Weights of a small GPT-style language model, trained from scratch on English Wikipedia: no biases in attention or MLP.
Each number is 128 + 24 x the weight over its row's rms, rounded and kept within 0 to 255. Layers, rows and columns count from 0. Numbers have three digits each. The size before them is the row's rms in percent of the matrix's.

# gate: layer 5 MLP gate, 704x256, rms 0.157, rows 84-90, columns 0-127
# up: layer 5 MLP up, 704x256, rms 0.157, rows 84-90, columns 0-127
# down: layer 5 MLP down (transposed), 704x256, rms 0.15, rows 84-90, columns 0-127
gate84 096:138104160155134135138110116119090161117154138123115144082112144115136112148134134117119142125199124108120121127148132114127110103164184046099089116130127102114088091123154114115108133134101119137101139131132141151131103139134105139100158142091118116140111113125149118132067145126144142141125124116077126163086082098159141135063115145142138136102118130156150188135093114130109131119159
up84 100:124128120155116118154145130071119131106145130115107118133130163113175132138139102158125146142143155116150098098116111144156095120124124142152099152130133116207065133102077152096135132128135170126142134147147136107152101143106136120105157106148168112158140137124137114150121119125135146147122127134104086095127104122115207136127109100136125146154115121119160143091150111120105115155074
down84 099:120107178165116110119112135123146152158132155104120157120138145092131133134101153131136149116162147099122125098092102128130114098119090080128117094115137073118109131112124155116129126150118145131109086099125118123138117170122095174135143135133104156155133131134154117090100120130143135149146139139121121150116144119166099132097109112162120139131118136136125120143134134160112086066147
gate85 094:089138094166131160118102098063148149128098120149115137104111118132121143092152088084168099134165105132121163099150113088102130139125121132143126069129107142135161138134126088133129102107117191101134114148179136140126137124101152104097160166130113164093120130118117108092126133122124166079144160126115130109116142114106134116143100113157124132169142126120166077140147134152106092132091
up85 099:136085150112140088136105146128126140081130090076085167118148150107178084175095129153100143110094130147146124134113164150086143095103149139112155107151119148104128142126150096097147124090133141151134086161115132117145131094122124116177125113084134101119121151168116142095111103101146094180114156152108142151139135114165114144109081131144139111125120152102071186156137103103093115126151
down85 097:110093119070130141171146144133163137104116082084112083102156131143140118131150141096129154162064110101153101159102106129141108122108156159171135126129117166080124116138133119117155117096095169143126105131162163102131115117106137161133117124114089138133119180113141144142148143134098102121100175106149114141139136130156129152133122176121107127107151142158151155155142115163167126132119
gate86 100:143134121117131072115136104161113106103165119123103139148096159154135076174162173059137101124134101150128119130104181095137161138116124116143172068088110107084128144121097103154114145137117138150110111183156100104081144104112122099120128164110110157135156163121124156091125099165118136149156132163133127135148176121141143099139126154150122054098142137134150134151138156124128141100131
up86 103:125080144098147143110117099153129112138121150138188147135133181126085125112132100115139095150130138129164159136127154091145106092144117093159110137093092091160179136104130142109128134112124115120085123154147125088144112171126104078158138108143149146099096148106143122155119160156133119162139148161105150085118135108131067152128145093151133145120113151132091130143141148144133120164118
down86 103:118139140178139088144124117130135140138100142129105133121107132097134112172154143091118129160117128098124118122099109091071151121168128122062117149160117101153149171122114123062083115135136138122130166147112099100101157112152116119182161139149121134138142139130126127123140097087143116150073117153144105132108180112123129186132129144105122148111105152138078137098141158158134128143132
gate87 104:150080120129190121117145105139149137154108160144140116195150126105149107110125118139157124149172152115050121138146088132129120158125165144159144118105132134107136134202119145110110139130143109141114103090110121152147145135164119089112110146174121121124108130157073065129129120139118121087143091139139112123065173134115122139145077107109113157119109110093118093116149108113153128083108
up87 107:118132108103154115102135114132133114142137149141091158109073120156119132082122121109104161155152146094115107137111170112155111121146092146116125164119100122148124138155134112130107128107110130109123148136163096123112124107144123131141127121119089097140140104081109121116121161131147109121101050103126148155058135155164125081106129125137156114127116144120116128082149132151138117096111
down87 106:108131146100143108124126165105096116157162166122105154121069125117087124114156110147106111162170139123129125174143128072121075100115119090090107144090123158112117112122135104160150091089120144105106142116100107111128106096114132154115143176122095090143122133125122143111146143123142094100131118152176157133119142120161129089123126182150145091106100131169130098124121122119125122156147
gate88 102:148158108108119153128142132130141138119149110175086120091100158121169085132150116130081107122103106110091146083176121130140110122116099115149141140103142140112147116174140092163113122137095150097135117151132128132140112137142133122136110123127134139146111143127092105135080098129111137143105150134130142093116132147100137060142167159104110175155164152131146178099130158113143117118144
up88 102:147162066088142160140117128112174112142091145154150084148146134115109110114108156148134142088092136114155134083107093172126106147183134150132121142116089165127147170137130080120173129135102093149153098113125105111119138122113099120162084115112120103106109115176130129088117130134101105089120141122143132093150125111119157053114131119100115139146123120142117128134132113136099083107125
down88 100:129080158164181093155137147165159160128112127095125130129145138168057080145115141084128118120158100152125156109137135129131148123126113150105136110101169109142105108178122140183099136123108167132171127113135124128098126125143138158115140114118158120172156128116135072188126129091117161148129120150160117085104079137106132134160104126153103159091145094104125143116119129161174113122095
gate89 095:081114088119114127131119139128121129103121099159101108150126117167145105139095167121135166162120126131122092070098121148119093128083142163141146110189130169150134133143115129114179126147142113122120142145128155125139111148119106130161152128170128129113132152115116103101166135105119111143085090098108102150116077118088094108159168133129150160110116180139125120131116146142093112119061
up89 097:090117109119120142103101131185138102132138114137142157161093096116166177142108132141154138126117110100143118090147140104155137111117105161124135129122120125114161145135120101123117130112167176135133093130117120140136115128153189134142127122154104167162104104119124127097163131118097143154099144130153135165129094112093141116111163154108137141127172146133073137080098110143141106130096
down89 092:167125149159137142127103145112120101138110117134125121132152089131129107101158089151143066152135135137082173187122120112114118137159144101137121138089126104120138136114134165097126159125100141118167088146135086129156124096118118095126175130136107124111127138114115122186121096151141143115134148161087129085118139151151159154132075130153132132133096101072119125127124120129118118127198
gate90 105:138079092163080146101135116095120149093078115147145115177162152137118146153152158101150167134091126130097095139135098176138106163204118130153130092112116155148139162124157175116145073138160148123124114142085113118144113129156170093149109152118112130120106128149125138149155103114144091143130115107138136134099136113148111122102134137139101131129123129128104140092112131115142137097107
up90 096:136120118128096131161161131086138126133127105132156090124106174149117155150125141126107133115106106100152158096137133134128159117116120135102119145130086120124125128120137118157097160107133130086182157117089100151118108090161116163126125096117145155130110167111127152155121146142131137162185122128116131136076176168111133141087164125109139128131128117114116159108157139141071175149142
down90 098:173134167094143095165152139109109093121174126102126111124121117143135146180167115122120156126129104111141088144108069111131167096143114161146149110102145122158111111112129135111119134167122126149153114144139147128123109146120114108147135109102149134099178097140122120145168203148126085108156117142165158145086157104130148130163145091129132146184130159170114133127115105118134141118116